config.yaml
n_layer: 11
n_kv_head: 5
d_mlp: 2560
vocab_size: 27131
rope_fraction: 0.25
qk_norm: false
init_std_qkv: 0.0105
init_std_o: 0.0
init_std_up: 0.0105
weight_decay: 0.58
decay_shape: "linear"
seq_len: 1024
doc_mask: true
steps: 14496
Each number is 128 + 32 x the weight over its row's rms, rounded and kept within 0 to 255. Layers, rows and columns count from 0. Numbers have three digits each. The size before them is the row's rms in percent of the matrix's.

# up: layer 8 MLP up, 2560x640, rms 0.0208, rows 883-964, columns 480-559
# down: layer 8 MLP down (transposed), 2560x640, rms 0.0185, rows 883-963, columns 480-559
up883 159:116136084092158179143078155085150123132099177123114150125155117170075118120139077087063153115128093076203134106139124159061053126103121133153124147091147096152119140171170159181113064106115115093149160115194133137076042118113148089144122139
down883 172:114112119185137114109145093144125150137199111214151115116155134080132076119127132196172119113081174120105079077140129146120184136133160116161122096135101121116106129151129104078131151161118164133091143120100095097109188161157133187135193146
up884 023:153095151088096114187074146102038124140178111098126127154121134125112158125191149172147081114157112132136150178112135183180099133119112137154145067154114134150151113141142142111139088164101144093060083117090130106114178172099081126189059160
down884 018:109141141138156115100122103134136135126069116189176143100102097142169081134147117111107126118111152179152225088104086078115126134123116114132193117124181098105093132093065140132132129047183112147184066110136079110126081136106137157083155146
up885 025:177122129105172073156157119178143179104152096160116098135057149116107096138118118135150071129127167163119107173054175136115131151158126123131150178162173152128137171163131170151145223137130108174178113132068124068136104124113120040193146128
down885 018:133057155122255142112061148117058130126133074114178180149150184107164137106155088170137113074133146112136149155102142061075132112140091212132131067125134206188121148066137119145131146160124111103113126156188125230106186132090163130132072106
up886 025:134111149100147143162059151165146108072160083173105132147160112147138169112121143150121123107151127129100117148181108167150149144166122163119171102135097141107103135073152119168162168166105160116131071135137090084161144212066115144112098110
down886 018:120106164118205122113082067162088142118115135169180127099110153111178115127174130138146095107167168115160173141069182105037105157127105118116114112100102129094152133100119154091102098147159139137159102145134113155130102119186184184120141090
up887 024:094130155160101203129192157190136126157110117160131155179156125153103134141100113131116165117062123152160048152148118122112180159122108170156149145167154160130109116117194094124119117118125100153176154108100103126146125127100084104160135142
down887 017:159085118185196128164165162102130130113138108164120185167158181168113126079081158096147062136112136110139142102087095174133150147169173087156144108172123121133165133205158130138155184127138128108111136137109133081134119123129130121164149106
up888 161:110080104140127090148113095092152084130099127118096144120141168075118180144121125143164074118135135168121115099133119137118149155150162104146190161135078140133101108137126153078134129120120129137103103067074122079145119163074072138142050164
down888 152:083145112096153113085179173152119134155116203123132106143111119093064099128171145108117109101154174054143143132106143108131134163067080109138084097146094126131192144161171146144085108118138124161121147159160154174119143082150153086091146114
up889 027:108117089085168114087128085164201092131118137111123134068139115104160136147070138119190116122074132120117070131143120112068085188117142171160063170106098155138132167130130129074182104139117125170132123129143203123116068151130156157133149117
down889 018:169164150214190109129123112097089144096184117214135106145153130116104141178130122090123135133150102087121162098100135126152136160143139195137162135143123174163148092180066127096116114150138157088158133122151089117135180109161089131088084071
up890 022:086170094168125167098130138125117168090135105095106160089113107106090147156137154132116166118141106152118123057093090124107099120154067088132065133085171129141145170122137135124144168121102142143170109092077088126175090142080138191117132123
down890 016:113108144139132145127118076139169149171152141143157127136110099147110141170137116185142143138110154121122134109137166094201129113104129169113121197035070158109094133208103151073147131143046156080109190121184137163111096161117170052138146182
up891 184:109135181087151083132050107226102112181111161137059104180122090139154102167137150144121131126140203146198078119115104131133135181166108160155113143130177103125084108165201128139047131141103116133076143081143191098142138115147100051124163081
down891 177:100134135131069169140135126055136116103104196166207115122157164165108139111166154104177088145162093116097137133080142141137134149107158064131132114061125137147124116150136157085119149112101107140089128130120172086106155152133185109113080154
up892 167:089113120101138108114110075155144131141119130148136104139196110106088096087154135156111182110129199143141058115165116168112094060144128174098073123149094051090192102153135140137143175182141158121165098151145142133195133087143149124104094154
down892 178:137111086171152165158147120183145107110172144126145179107080129116145156134098166116084067107100137070125126158141160085104151098091101101157125106116147145094040130112149041126153142128091094206106146161110139170138056060114101131170129095
up893 023:134131115095137204139168052118086091121136159169123120188131105114148115166172126121036152186069113090166124175195119138125093093109127133180095175085093138109083093067146159125018139104156134094152135081126161108135101044123163107093145112
down893 018:175133091132255135060105186143138164122141154114147070103092122134129170083155133106110124177163150133112118134102078135096126113162162132099092108162150091128142101126082113117132183153156123132099145175088114142098125118135143097231117104
up894 138:255128146196160105126163161159208151152074183086111159131081096131135148120134156158114089144158161112066160145123108098153089142104100103148055159160106159160114123090121095076134126111170145106166136096145156122093117131145152090164159125
down894 160:024108089088130135132126095143065164080214090203152109096143163095123101122136153154122187109104099127212109162158156140106165128137174191084194066157131125085148102127129179171142150156100090175131156134104101132121127100105082105108096166
up895 023:141099175149148137020118111197224133116116162094124129076182134133118087145131114088134073123082114105154111125103121109093119168118133158177135136118155105161153100148161131107135141121109119110067175111074126199170064113103142125164102167
down895 017:142128082116232113206129200115122119137158115166156125153106174131122097124089152131137131130143157054126109097127160196184177120143149068083117131146079191196133126179106114154175157171107110140173132147177138119112139138135102131146112102
up896 023:114112101126101076151085172119150149102112144116116154107100153103146126128165135135163171100126120160128158075122153119080132132198082113125110090087134121115178141140093067145118192107149081160186160133179165084136097092139120139109221122
down896 017:137149125195135135131122153057120141119171161108092142132127135126195165131082130167095161183094145111152095187126144082121137192148113166142145169144112098127152136142136121110111103199110129145135086149168099168208153099110137141117084101
up897 023:069137102162100125131134124180106195139122159141165158112174115154116129100152141127093170128087080213095116159116165148155142137151166104104141100187110122124081162117184191104160133123078137122170162072130131132169094089120132142155175087
down897 017:150152142171164152194135178094143114072117128117129156159073155204137137098114062161116059167138136109128129132152209133178150127109145132101179179088179107151156094141107116136118136162128132141111170172121145122131092182101154127116097168
up898 024:130140121163182189138126167155097159072135093222088151133176163142095131163126155146109172156143065176118141140146089122198139100118125120123134075165134186167091144115177139149132196140136159077150090115111114123151125063158142156112067102
down898 018:092134147069061121117145089108146114144105145201189122158101150129142097135154151119109131164170180103164109096103180149119092161147105089106174123104175115081191146162170148096081087130125114144114161145053145109107126186119155098119101126
up899 170:140133176102136061134196124133099135183086120130096138125067117103115144101177108110110161124085227118164104126156113116104095131167152129101121090199122106116146153083116117164146144145145130161149132121144161145158093127153153173194075088
down899 175:160128139134178146123104151131189085079183165068171131133175142134167127165087149106156114094193084128132137142098145117143162121088100111112166138121145104129090119137198148123177121138121118178061103126092117109093140124144112129076146166
up900 022:144085154134145135042143133140138131122131141155197126203099114116152097102127142115141096141108095088136035115115177117150113118108125135056083157119122119137109110116159099090103113114121147087134095105065086142113123184128156132108095126
down900 018:132079082042218170151145139126126125123143074053163088162170152126137141087150136162124140089144134127126073124116116127083142060119105072143110063163127184148134190055086161158148151065095105163080154114127120149132148103075102094148116136
up901 024:139092131151130160152144114105145118141147128123134136158119121099173119118118081135169141131148083133126142182075187125167156143157163150158097106143099189118147081149124163127118093108123111127183162178122118140104147141164113112155146112
down901 018:111133088138128138180142179101168076089120152164158148138143163166112120142080154096157077147124121129130113128144128123133044151104090052140141154173171122102131119097153105154112148143184116178084168114116117125121144111135121111133103135
up902 023:106148119098129110102160124143111138096131137095115146064194107191085150070127149154156223101086107180117136121084120136016136126165081102197106131155107127105101080084152172118083066094122092130171187107117107091132115117102084099157200164
down902 017:063118135184255095167111128082137088147169119098124116149119169156091140120125105194094073122128148124145143110182144154186138159121158113091124170150140119144105133140139100139136179189098127141128118093094140113147092164144141123141085155
up903 185:111146121141156125137110125149117134137116117180146129117176107113105115111130128099135145151119109132101136062141143115148145076135165103124154104104145100139096165107162178148107130102080064172116138141098069141120087140121090140098152152
down903 190:182198121161161110138154179098082079148116197083106081176118138100102116120112130077137163148161165144140078088071183144136180111086154116175150138093079078141130127100157133118164061131098091189150200118164154131160157097109139116101149149
up904 156:076087148085124154142135129090194133121140195195101133154150137123126188140165119135159082137073095192149085098115107112181104134133063185133139122122099104124107126157169118114131137115091122151080164099099089151143122119115121073114149179
down904 158:170092087205125185124155136159104148186110109129105113120137114075150074158110143106126204115165178096137104181131126134137150094132171106140120143140112140120071152173100128153166045108136152130082174124149146117112130109126133138128082100
up905 022:168111142096098093081146110148178065165141146066134078184203129159145137077155141136133085132105148135153065141130141166166122144104112097104170163189135087121123158138101159134093056128106113127169119144135139106123080118125113040183117129
down905 017:111179138137230159096189152140085107144133085171093178109042143091082123107115078144134154153156177136084138114156133127186197138107174131147159163141085117134129140124138100171106143131097163071129109124158132141095096115076127170115159111
up906 028:103148116139138090115116152142144101141061158151173120084092119155081106145101127155164090121128092169135102117165163119132123111118147112151107133092175123159114142119169172082133116149198130155093113121136155117172079162083121176162193130
down906 018:126131066139133197178133139118142186133173070148074165149145127109101106135112113162188128154174156113150105140094154154142214119130121143108155107123084147123102156229099129131148127157099082155154130128158141164133163113128168069119125091
up907 027:183136152105194107149138116172070085134131137175145111124091153108146112149149184192090105101112146125147114166127135148158173158201138094127131151104149146136150094169130147121127155177170116133207116120140147096080158129160137118136120104
down907 018:109092156099088147136093128123136152109042125071206102145130147060099106149100093160096170082126110132122105155083136132107151130159149142089124111136066086125082205091118142153176114128132124142105082085177096107193141140120098171145119143
up908 165:072174149141153077068085082102172124105132119121086113110194157122172180150112074122130139094132165147125091146073067105119110138103132165105114126144131156159100115212207114152139132147131155111099141151119120080127161134152159105138189090
down908 180:152097094085115113210145153115117109104119112140170177140111203131142077094097159167104147156112139114178169140179185123179103117119134137104118088201158113118142118081107148087060111105126114156130090159079129120090157139111025157151087115
up909 025:119133069138161154109141090140097131115088202150137122163082143086158135108202127103127126198094119186099119128196132103115107117137160100124058146096078154108094176133095160103120139161140148138166116094118132108080097117139138136115136116
down909 018:166141172154255147125088132139057162132169120070136070108091146156103148099139101094125150140203170164070137157123122116137089101160151171101176091168149095081135100113087089156177131140148092114158118151161153193130139134130143108165116121
up910 164:135126144074136126084123094045149118124118135104113132082115184101100156109105204109192173113131111115096132181092112120146056131044098184131145126150146046139103114085174138207195149190155139153111156077095138116104139137152110069125123165
down910 152:105095141153150110090114091143166152138102173183168156119097138107160124145153114116094056184109124175131143148152153132057126200155148090057098110016131116143076110148126143133057113099127146130124150139143083102138132100163161149097193113
up911 148:127155131122149207163116122157167145137062161123159191121153106137145120124142142146136142154119081146166133164159180167129095109150071129122084159080091122151079141091134133141142097099222159124143136145151179134180120159086085075183128212
down911 135:168077112003203061076094173129072090128181131152108082159128147101148122138107149125116144096118131123081137105124171110074115133113112114130085124160141197097136096176124088152110133100046152142125136099115111124144150085131099141038123052
up912 040:130174102077109189086186136105104119156124124102142151157084141158106156099040111140122145137146115154172053099134118137097096127124135145153106129158139117094168138167130147134113099110146141144146154126205091134141092073144138091150173091
down912 025:079116150204147129167089117155133118055169163166133107141129132091089159142115098131118088128096095135090171076110170132166134152156139105192103145075052149148089105113090084124170173175082128110172142120101106109142140074120097078183089052
up913 172:128109121165160177135142091092124100163097164113111124087092141138136116161076088112078156139077148160102122141163097127051168182104125146144087096122104145112121106113073130085101133154115119096164123108098085112100099112133106115144124069
down913 195:134136157094135093145113149124100134139098121121129158133163097111106149071141131135112135075122127154144119167106090153100134108138138122181103134124118111076126152160107094170143123112208098140129096133108116190092135107149204151190116107
up914 188:071117177106180119183096128099132089119123167180202154161131122109143090170102115142106118101140136130112184117138162139075096187129105131147092166173153140141059111103133135182156146123171120148137092136124137131102000115129122108123117105
down914 196:176116123179119135086142121207137152161130150137060095146077117158145200103168143210175115137121123112110088142153120126236216079114156159128123114119105076078134138163127129146145135126102106088153162149134113130124255130106158118136119128
up915 029:133112115118145166094122107104177122099128106124123130149088101099104141160114136113125128151121151157160043112174118151129120101080180134124121117157161146104070121136114150158049147139102147141184105069075113097122079110109109125132163139
down915 018:174141127158191108137169114130030152095153143188086122159130134118125121108155184137147094135118134128090160116109153128073080150150125133119123136096078117106164117108101147159136107059150127154139104117143121154199125133134172128159138107
up916 025:187127112128187088164163101209126135126103100120123194050129126115156107125130149171215169155183110126174180153192062109115086135154119165163096130104081145209156141176109164087044133138131181136063145145153129168083131102123123071138135121
down916 018:119195158160234102107132143059139148142177150151120141173127169149115073108080121079111086096116132117140121055152149209131141084144064148138093144150175183111103078116100090090158134096119144099165132095093171151061155132191129129133134093
up917 021:108163112084148145135163137175154146150091154191141157095109099115183141123086106153151082120112072156138103171094168111193132162133090166111135100114132106140145128082118119091079119127099149124157146115068133063141136144107114093162151099
down917 016:125124090181114116149149173109099117094103108119062140117135127152154136104144121153163125184183148134169151138071115113068158110124129147091150108098135089172130123101134118091169158190255162131132091134102166135128106137147140146108155139
up918 161:150089055081121118185150133099139073099097178168113160140247147077116127126114143185164117069180111110215066101116131175128124113102158115127066173141065173171123141122122115119156133155136133164127134087088202128147136123065148090083155096
down918 167:143132163156196078115123145165097158148126127146122095122106136120169205130141192118090127124116086140097129123163069138153131129104145141148165103166203117158107104120110161094120142150165063130100095199130143218140163119106072079128057147
up919 022:169092111094125136119137073084062084123126114133090091140079177105202179092121116155106140139180084186145114138175183126129101109116198174132150149116089138109088179158117067177070198116131158143149118132072107117112162107174151116089120143
down919 017:161133112093186115126122147190100103145152114127117122147161153147144143118176146070179124112111107087052124133080107128100092092162141086135100090122115105135179141068094139074059130139118086143122116135185143146126106088092119130087113088
up920 025:094102099113118119103149094080095132151148144114157086124118068177171159124152078143121145105131066138132137129105140116155099164024130085109114178109086100121142110106214085149112121063195123121086059178167158162174129186117120150127100157
down920 018:111173154186218128083151151118138144112078054100158112083129086089060159176116143074120174116182133112181159128106182102101161136187073077139157093084156137191164168191108109121125124191130092119122168150143104113062205103150103079121122103
up921 022:165111127087080125088182116137186160121124096124104083119114141155063112124063125161129154094124145139136100154231152102085117101117147110117092116205113123087128137068105153117101109112090132139112164108142093158098162108164152125137107133
down921 016:108149107095235122152095152104079151122166092130103122166114125092125144121133121093102100177086119119100159082177156133125146141127143149157089086088118154074111085115142153146122078113090109132161102115138094100135100117121179077104133102
up922 024:151145145153153125156123128159142096071099087107166107122105115100102115160083171139111134097096183196113136166208130160077109122126098080115114101167213124148090134101138114157116163111146086125194191081062091084127105074140168108097187158
down922 018:149140118094228162108088105137100146144143145116120156129151178163130231115067119163112105191136096082165078154136079166146063171139163164128118155070079139119182126115108126096135106155099143145103104117195157125203168165151172083201160106
up923 172:161142093136157139176106130115139180158156216140146086179086198157110095101132115157107115081056115113128131137158083150148141115072130097166137154167095115119126119182138156138132174124080169072143108194127124096165131114117104081099139077
down923 181:109136151125122104089153125139042104132133133087143144133144152162113113177119092144122116171103187128134110162183127108134093105136113134120112149130100117137060111136103091218103181130176152141188113122131152156130109171157157139117080150
up924 028:115159121116148141156104107085080095122144170126109134105136173132096157121127124152146139140123121152171072149110098131156135135105118178103155137111103148105105125092190146111040180090113138111133097122088114137203074147117150126148107196
down924 018:167107123129134113109141103145163076184129039183144062117145103139159100181135142128092118112105164081100145090104151148103176141187144152112164081110105104233128093135078123091163085162131114124145139170106113216098115108118122100074126087
up925 024:110131139090099073156145121148076106148112047110140149152146106178144124072153102134146150123112101137124189118130141148182175096130089161129091119154092152105133142138128186151170115098152117152148188189123143085102142168135108055182189124
down925 017:169126101189176163086104173080106182130109187142118202144150156091129154116118061118164083145113089107124112100072094089098143149107123066225110145130152135153146177104130064103156127149118175131125119086105154156148133108119162179073079146
up926 173:148112105133144155142149193167147171098135146146097150155105144109103164106185095168125168152148107099154131103131150111056123112095110099139135144122109066149159125099126113040139156174107084154114091130074147106157099125070140076122128052
down926 181:164126059126178060154104179145114134129188116108172080139095173117186130198114099109114117050121082158158153172072114142126144163127172093099066144073125117162088067092130140173114114097192071158114202132162091094094147085145105167103113120
up927 021:133087101140165149159105103136187123106108152114104103117143138132181105050045141144122140096121151146114118105113152182148132091175081109123098147167084164149061137112204144158115090072135115167117110207140146158136121101173150144117191144
down927 016:119173106137227170122094165138120104102138076165182095105104099068118166178126130149119104135122112127175152106133161070129126150142095138151096196098073131099192161210097133168144173163132118070137101131113125111143116145117164100117118104
up928 023:118072087117146167069150136111141100142149166134142134122120133150143123148217113169140153152138093097201137175049186083136078105116118160116157157113089129106147106134182165122059157105111117107177134106175142182147111115090109106155135165
down928 017:107115151141227058138120098100070122146128185202129123151102114091146077111130148097170148091127163127102200166111148116082164068160141157150111087066102121052148204156097150097094131145098117113089073111168052127073116085112049151092125109
up929 024:163113087093130149184097102098145125091137120141120118134136103155137158121075114158144148134111140196170125086099129108101164130107130212102118079206117102123163164163222149126152101144141112163159116153139125101135070143087094137102170149
down929 018:129134193221224121102168125156096102152176089118099150156100164127122115095117119121109088113117179084127177113160099124125135139115143146098108142124057163135199095118083122148104144144100143088141105131132085161126114144126149108164096088
up930 020:150082128161169074061169090162167170090120134095128136174146116102139118153114110129132144135180178126089039182226095132138142150126164068113174175177098118128100108137131118150157121194155080145109068137110153104086150105223160129127103052
down930 015:163161152156151146160078157097172142094058180101146141162060159169103146100090139097087111129126106159179142071163171155123084149159099141138134098214158126119115123086090101160136141116133132126208172105187140151132136180143145148219212106
up931 343:061120107051136174143163069128117131156171105168146099125153150125122096119154149150149191121097093122187082127154148185175137104118149195106121117158161063126136091170151174159105092200191136158113150091136167133176110122053127101102099147
down931 170:000147120101000135149158088129104119150213135191132124123147123147127118134125123122120124129124144117176124122164135159138129075122133182127117127133146117110130122146136125174117136140124129143125136102142145105139149117113145127127076140
up932 194:109077115168128139126127145170107145127173131180140108104145167090123107099161127166121128106135129146103122147108192184119100164141129112115118113160085131137129162101119163173140089115133137140140058154157160110125132124133140120122171096
down932 205:122100142061162105130147087206164164137127084155117107090085144132115103126094132140132139130159136147130131113147098106136124192116125050141126120101186100139097180160117179056168116093158119115148124129058138120161158167131106105144059083
up933 024:172123143109113139083142092144113176128085132186093115104102152139131137122111135114124154136081157122133059114090105102115077170164149127073145149195179130115118140070103148124087100089076128122195052147046118091086103088123179137152135196
down933 018:112148109119081145120169153096103048133128065120161130187198113098110108086155191101093125127095092131150134093109152120173158149136070127135129159148053120120144104169169139145135149165135136127151155156180093122162108160124088074127120058
up934 214:092133151075151075160116087107115116116106146170134081189129123142155156115148119155140146114134091160150117176103127148156129138135134142160080103101138148151092103139165068126123179124158166216182062102155164132178098103117092160077103143
down934 165:093144161097000091147145157118144129134157104177070107168170102130083138111110144120125164156116116146121107144101141130121123142122141131123109133099120144106126158127127040178104140169120112161106129132096145120152098114154123106142100169
up935 024:151111093114102164031166159116116172135140092047065153160126122147137136132061102117137155136177083138144075141097137094138129124064149204190072150151122126171123095134113121115094101090120121106087146131166120153096114100124096038135109136
down935 017:146133132126176120111160159104171106141130164173129118117118070156059106141141126089142130154132120133098153100132113113119150075122140053144146096129177116148155120136114127163131156098125120095088161120092076112095109098101138136160136149
up936 021:141138156113169147112142126091128138116139119099143137156115101021118092114140127130082070103157137139118123118111108138120118089138079111124124117132175091151137153202133150124138114125162084069156139159149165148153118114142076151095197122
down936 016:156182160148157142112144132095131121133132152125111112116109151175175176073101169158119176142146140117153099067144159171145133210096143121056100135124141106108162136152141104151163115139172125154178120131126161135176110116095148115109124083
up937 024:182160124095194121099132095124123092097137146132106087104130160121097081108104183118182133177120111077084099198125143120118069106149169119133087167135136097152156163112144142091133122153097173149125137082127175117167133090206123128187115064
down937 017:115143134080096123142119130131122100100076113167149129118142161143132116110190097188117135135191081116148110090087160148157141178095098113107182099154207182160128123119093131104110123124151082141147195156120151090111156107087130117105106188
up938 025:103071133122125143094132126093135157079091131131124150166096133091183116159152160114044158138144137154120085127129158110098173158115185118144085126138118130118090157090122119139148087181078122143127191081083140118084103106220119082099127099
down938 019:186057130166205129157072132101195122083103190236104074114167133165093144089112144142150136125122097157135126122113088152131088164107131129115149129147154065099110149147140140179120161102161144147097116125144105121166120202101151112195118178
up939 021:158052094133091081162132128184089123106152096100142081130096152173118134129116144159095135110147082187128141119101154133148108167116086105076119129137097142038099116117255152120116068160156114175146135062107128164139155099151104091189166127
down939 017:141107156180147190117083153139069144102111135142187166128134126140111079120086123194173052120117128129164195096125145140122098065098145160132110105094082129135124188145153113120114119129104156115137055155157135115130112102111159113059101078
up940 023:127140140121092149085127140130055084144171175146079126112124161099068147167117144124099139102130145057148114103163097120155148149163107175148139126046072127163086138124181092175104099114128095137071109089172110199186127074151177116121113190
down940 017:133132074144170097133122128142201162100070130134118059117145096151136080190120171122104128121116092125161157087140215115097118147204131158102105119112192132119127119167092142062109081141146096134112122124112132022131140145135124111140144078
up941 025:147139122119145157127199161126134107061132182160080150127122162131106108144132156113113164181100153108156026137138162110066123110175158100147110154115140161128123159119105096116096159146133127169131162059119139106141110061136151123137141093
down941 017:114094100130193085148087187061122136185180110196110131175120167112118097140178186149105107119091081086128148150140130136106130122112124213138111146095139136054150128137096176092106117119129103095128154121206074164159096121140157128142128116
up942 023:138144118142115120063174143107085152138121125157069157155133114147059160182152153155127143179092112108146051140081130095133124145152135163125067088164150131139143165138148144100159125182115107145088107092078138128113097114148123130155130096
down942 017:132094131188121103147167131132141131127158107142155112163155121180105064056135103135150062133107211138143120086073164171106105100116040144122192163144122127094108187140123134126136152071217127115150135120128088068126102153114185112113183133
up943 023:140132133094102202157107120116158121154130140141135134132114104211102140116085096129123158178151104164102142069063097134145138141114106188078108139097111127129119108100158144152121144125165122170216123112206155129096073160120124123134130096
down943 018:082087158192168187124136145165134104105124172147076173095076107134131142145136142147157046162130128119153140185098096160101089097097100093168124158092179177126215144187142162126117094186102124109112115128074064153120128055087167123091139116
up944 031:119138125097114153110217134134136118110117160131092122130110094111094108141138126108118127153118134105166053140144103116111134098138150129101112125117141159120124156139178112144113137150160116169188131093129139156114064124152132124121119110
down944 020:158121130181255106134086159080137159159149131175168081122168127155127135145124131095119109108113138160088135136158167139147072109125121138121077118145088079133140153145137106122186074137086146112183061146121100117162158164143144085147163102
up945 024:065096114124169097057112109164165154151133152074118106158111047176138131155130149115134116122151112142107129163099191197107118086111137114144046117176136125194114160127156164071206092158120135100042139129103093124159154174213087146153088126
down945 017:188112123167144149134134206103127161115103148034129142116071152151094157121126107134097111157125129104169142088103108105158133133102176113148156148137120170140114153101086129157130144111144141137098117104133116118087139106056119118097172133
up946 181:107099161146141176125153152066084162128115177151062120168164126167117142070196135159092101113148162136165192137148142165129058123142102140125117110110138095164137154068135160199114118087106118131136186106119122124192084166117111110168117108
down946 188:123097085076095143155114123159144113101116092153105130111150124117112072143105156154153176113124121093111059101114134117106161167123125158089106128179085107135113096122120124075136148120111123193129091191103131156135156091164110086137149122
up947 158:074205199102146181150155035164144135142121145112080101088185143146092144181161087201098103144120116107124120110128164114109119122081085111167126161147126103108161164155133136124088123189153160132090112169102111126136117111188124103132132132
down947 160:160051104137162091097108185108171126135107084171137133159132117095167142104086129084173099155119126172088167140164049150123169117135145112121126049078151156165122075076130155099164085084143099101158107054194123094111137133134054166127123129
up948 178:097110125115144136093131130153078093171097123117130094091132093162085164123156141156116055110101114089113083202143118189077083164108140227136160097130098023107157092134113105163060084165221083134114111067094102123132115126089094156161072141
down948 156:105083126094000125117142154195153103079106118120109203124153105127178159113141146197154135136127137132144076089105098146158146116119113140159103152114188154131149208145151136167149173161063094108100118149126152099166105133157099178110117115
up949 023:154078170097082112139125146111106147087124130126056106122161167131047129115124117189104164092136112088138153104121056096172112119146122156169096094121104114145169124122086100163112134099153122117092114096165145157168131099083125147118161137
down949 017:127113133109181100133166168134174109124155153107160130146057124134162111115156141176135100149132148185141159098144131115046121151116129060125128113149123180164146118131150104149140152049114177114167140138071127130132104173147056127067087162
up950 025:114091137121104099185200116049155159098121143191149141177082125154070134100089106195139105150145094143168085169145183133166130151168141143138133148172127102162061145101139161100131134173186147123123129182158115116107188160139128059129133140
down950 017:059100181158251156105126193121116113154129120056121113136115106093165133120157088108194083153090141184130136122098119101091172120127110126187149128077154150141138104193175140131116121154157096113130155089113137164141139120164100094126082164
up951 024:148122090140191106122089164086093142126176084072130150112106137071120095154065145137132095096128145160151096243134152177114132159149110125087080102158169137138123147083168113075133187103095157130212170117153122073087132163130134105139139129
down951 018:109114150106165110084138071108116189124123121106178119107148084113154179183150162179152148130117078166155143133082122054172116132129115199160088138059153108158140101120102175098134113137120166119124106162126102171215136134108134147108141155
up952 024:172095135129145100197129116132085097112152141169174124132126116132159120162177114113134143163133065114132227143115160144142101133134121126109128106069088128126171132168133183118038148159120183107106159164134161144161163149118120124110184106
down952 018:103113136142189124112121165105114163135103088172157116100156162104146115148170157115110156110156151144143117155078156047127113153134086125115161118137120131141088112146125096090110106121149153097188124117062150194099105121166078143137051144
up953 023:147109143178136050117129159134151138126084109093113142152084127112108122110153110129123083116127146168140105110119196107098146116119128157169089146177159095124111140132107150125132105143115099158085183145110098100118147184078117066132149120
down953 017:165103166121149182092132167073147155126172169138120160147177120131111168101092105105127119178088170103126126154138066063158163125112169154130114119091123136148114114126147144151180177079138077091141148129147167118203114099146114143164082134
up954 022:157127093134096163109177139143114134135140155092048172090150127115099056137042127091156126117158155086160125147134142134176079088137091118157111130140125137162107121100145170085123108077151126168089161110126155135137112083140141098164144151
down954 016:157097083122192101142093131089084127146133117222126124121083113136143116175161159239111082118056099109117113068117142109096174151157116145135089105120198163171120096169115116126121143133121151134193124140160112162114161128143142092080067137
up955 022:113119132184112148138111109156086144087117143156088126126110152113098140105131148128050164146103145116128105100142105167155151145158111117086103189151074127083135156120156140138152212115119175165188115151122080176085151041211178103117119114
down955 016:140133199123202116082152189135130135148148087096183070156085100113194120142189140125125086146048130151119187124042190105097114082174147103145137137060138116120162154108115125113127146121110123071063142106156137142151114156055099175085138166
up956 133:103112084140140132100129106130195148192075162083183147130137194161128157153121147135092204148113128150150157180134150175161109137097095149075122097125074151109098136179106120127098113080202113173117121163119136131178126116145147144114086111
down956 106:132111168129171123093125119136064116063189116126056139153149077110162157097175144152138056117101085143101089105070093108191127163140166126106123109109161066119149102072090132168152108152055128110153137091120148089043106139134128150141169136
up957 030:219146154121113101130135076168113132121133070163076103177174107172129176096125106106138154116127144139152171129124126141120176109152104165114164111208184128079076129104099177174130132093137104124114095160095106048112139123094123070134127105
down957 020:098142129123190170087094128132051127131123120134155122092106163166123142136120152170109049108124152101140116106098135143059146137123126102124133145088081113128147141109125089141173146147149145150182113104164136176125111154146123173103109131
up958 024:116110146105146111134060112183175144109080150175131136138154135119161134138140157146099120158034160123154066098077115132125183113160131089109150105165152154136128158155137165120147157142109136159171042149114150060167087126113138153134100105
down958 018:157146111154130147096201158073139112154199101127174137167109113104159064162181095076102126095184143066067181130102168146127126198164086125115144145152101111116167103125155116137168105157124157083172098162183106136119120150094150092112145117
up959 026:153144152109200144137089110079153095129088130134091140122112108123134134143109151117066129147148137119172025143095087146143154106122162125147146119141116123138073152114163095180152158122080129142170109089116130082122086069113174133103111121
down959 018:183119190151086145098121104153113150138130144207134115162143102118132094105175151188124078132098109095057223120154175183059129171104114147135134126055143117085195139111106151080107064113186114142126114152174100037146110159152130100156140070
up960 158:139162091130126105052151089141119145181131114157156085147131137129117106153097149070112110125125151101181141143118125072180149125098112179157131101162080171104087111130159191144124053114155167113068156127082127081147114100083164111121170140
down960 142:127197167054135099124150181108126134118152085142142147125128135109103125106093114146124096123095086138138115166129139217138103145121124126139089184095183057137120120113136110116158173128074134173129116114159137169086138093178109093083081075
up961 022:089144113102184093068098127182085107127118131138100131097170231124098115146175115158113109163052151162083066164246147131070154111173115102152160104136120148083155107141144138065112127184119141092162130086118147117194136144153127116143124133
down961 016:118112065142064139113171081129160161110100174131116108158123101098177124099093106053150154180118163135116181111151135154174073130169096155129123135109129079163098097096134123106160124089091159149160146161142126107122124121162151159142143111
up962 023:066149052079111161104131085099103091159105122122152149193116136132175165132133115187190125084136078188100148154115150122163168121146133093128101139033109109174113108151121123089046095132158127107106142123118157094128102222124096178111183105
down962 017:159127129163130166112140110121080133126133144164056138111102125112064126091132112098163164116184123113167113125095073095089099183135143150141117124119126102128131107143087152162162146116162110158104081147125100139126097115130104100108110178
up963 025:118121126171167069094219114161114081157100144130157100139101139105151122096115157180139109111131165164144071151195177138148141127075148115174171150127110136131079101126119138169078131112146124119101113098121146099098101111166170057124187123
down963 018:189108099156187160163046135126151151110116134127116090151146117132123186120069148093153120127111102132132097160055121105043088133145124108106095111130088126111117143120091093161155148122110119150134134115159134161156103150117108136182159106
up964 178:112142058084166066138075097155124126131109123080067132124097115150131165132107185134153115130108102120121087126175122094059110146103103153148086161076140116113104108102179122128054130106207147112167164118147182149059113142134130135136078139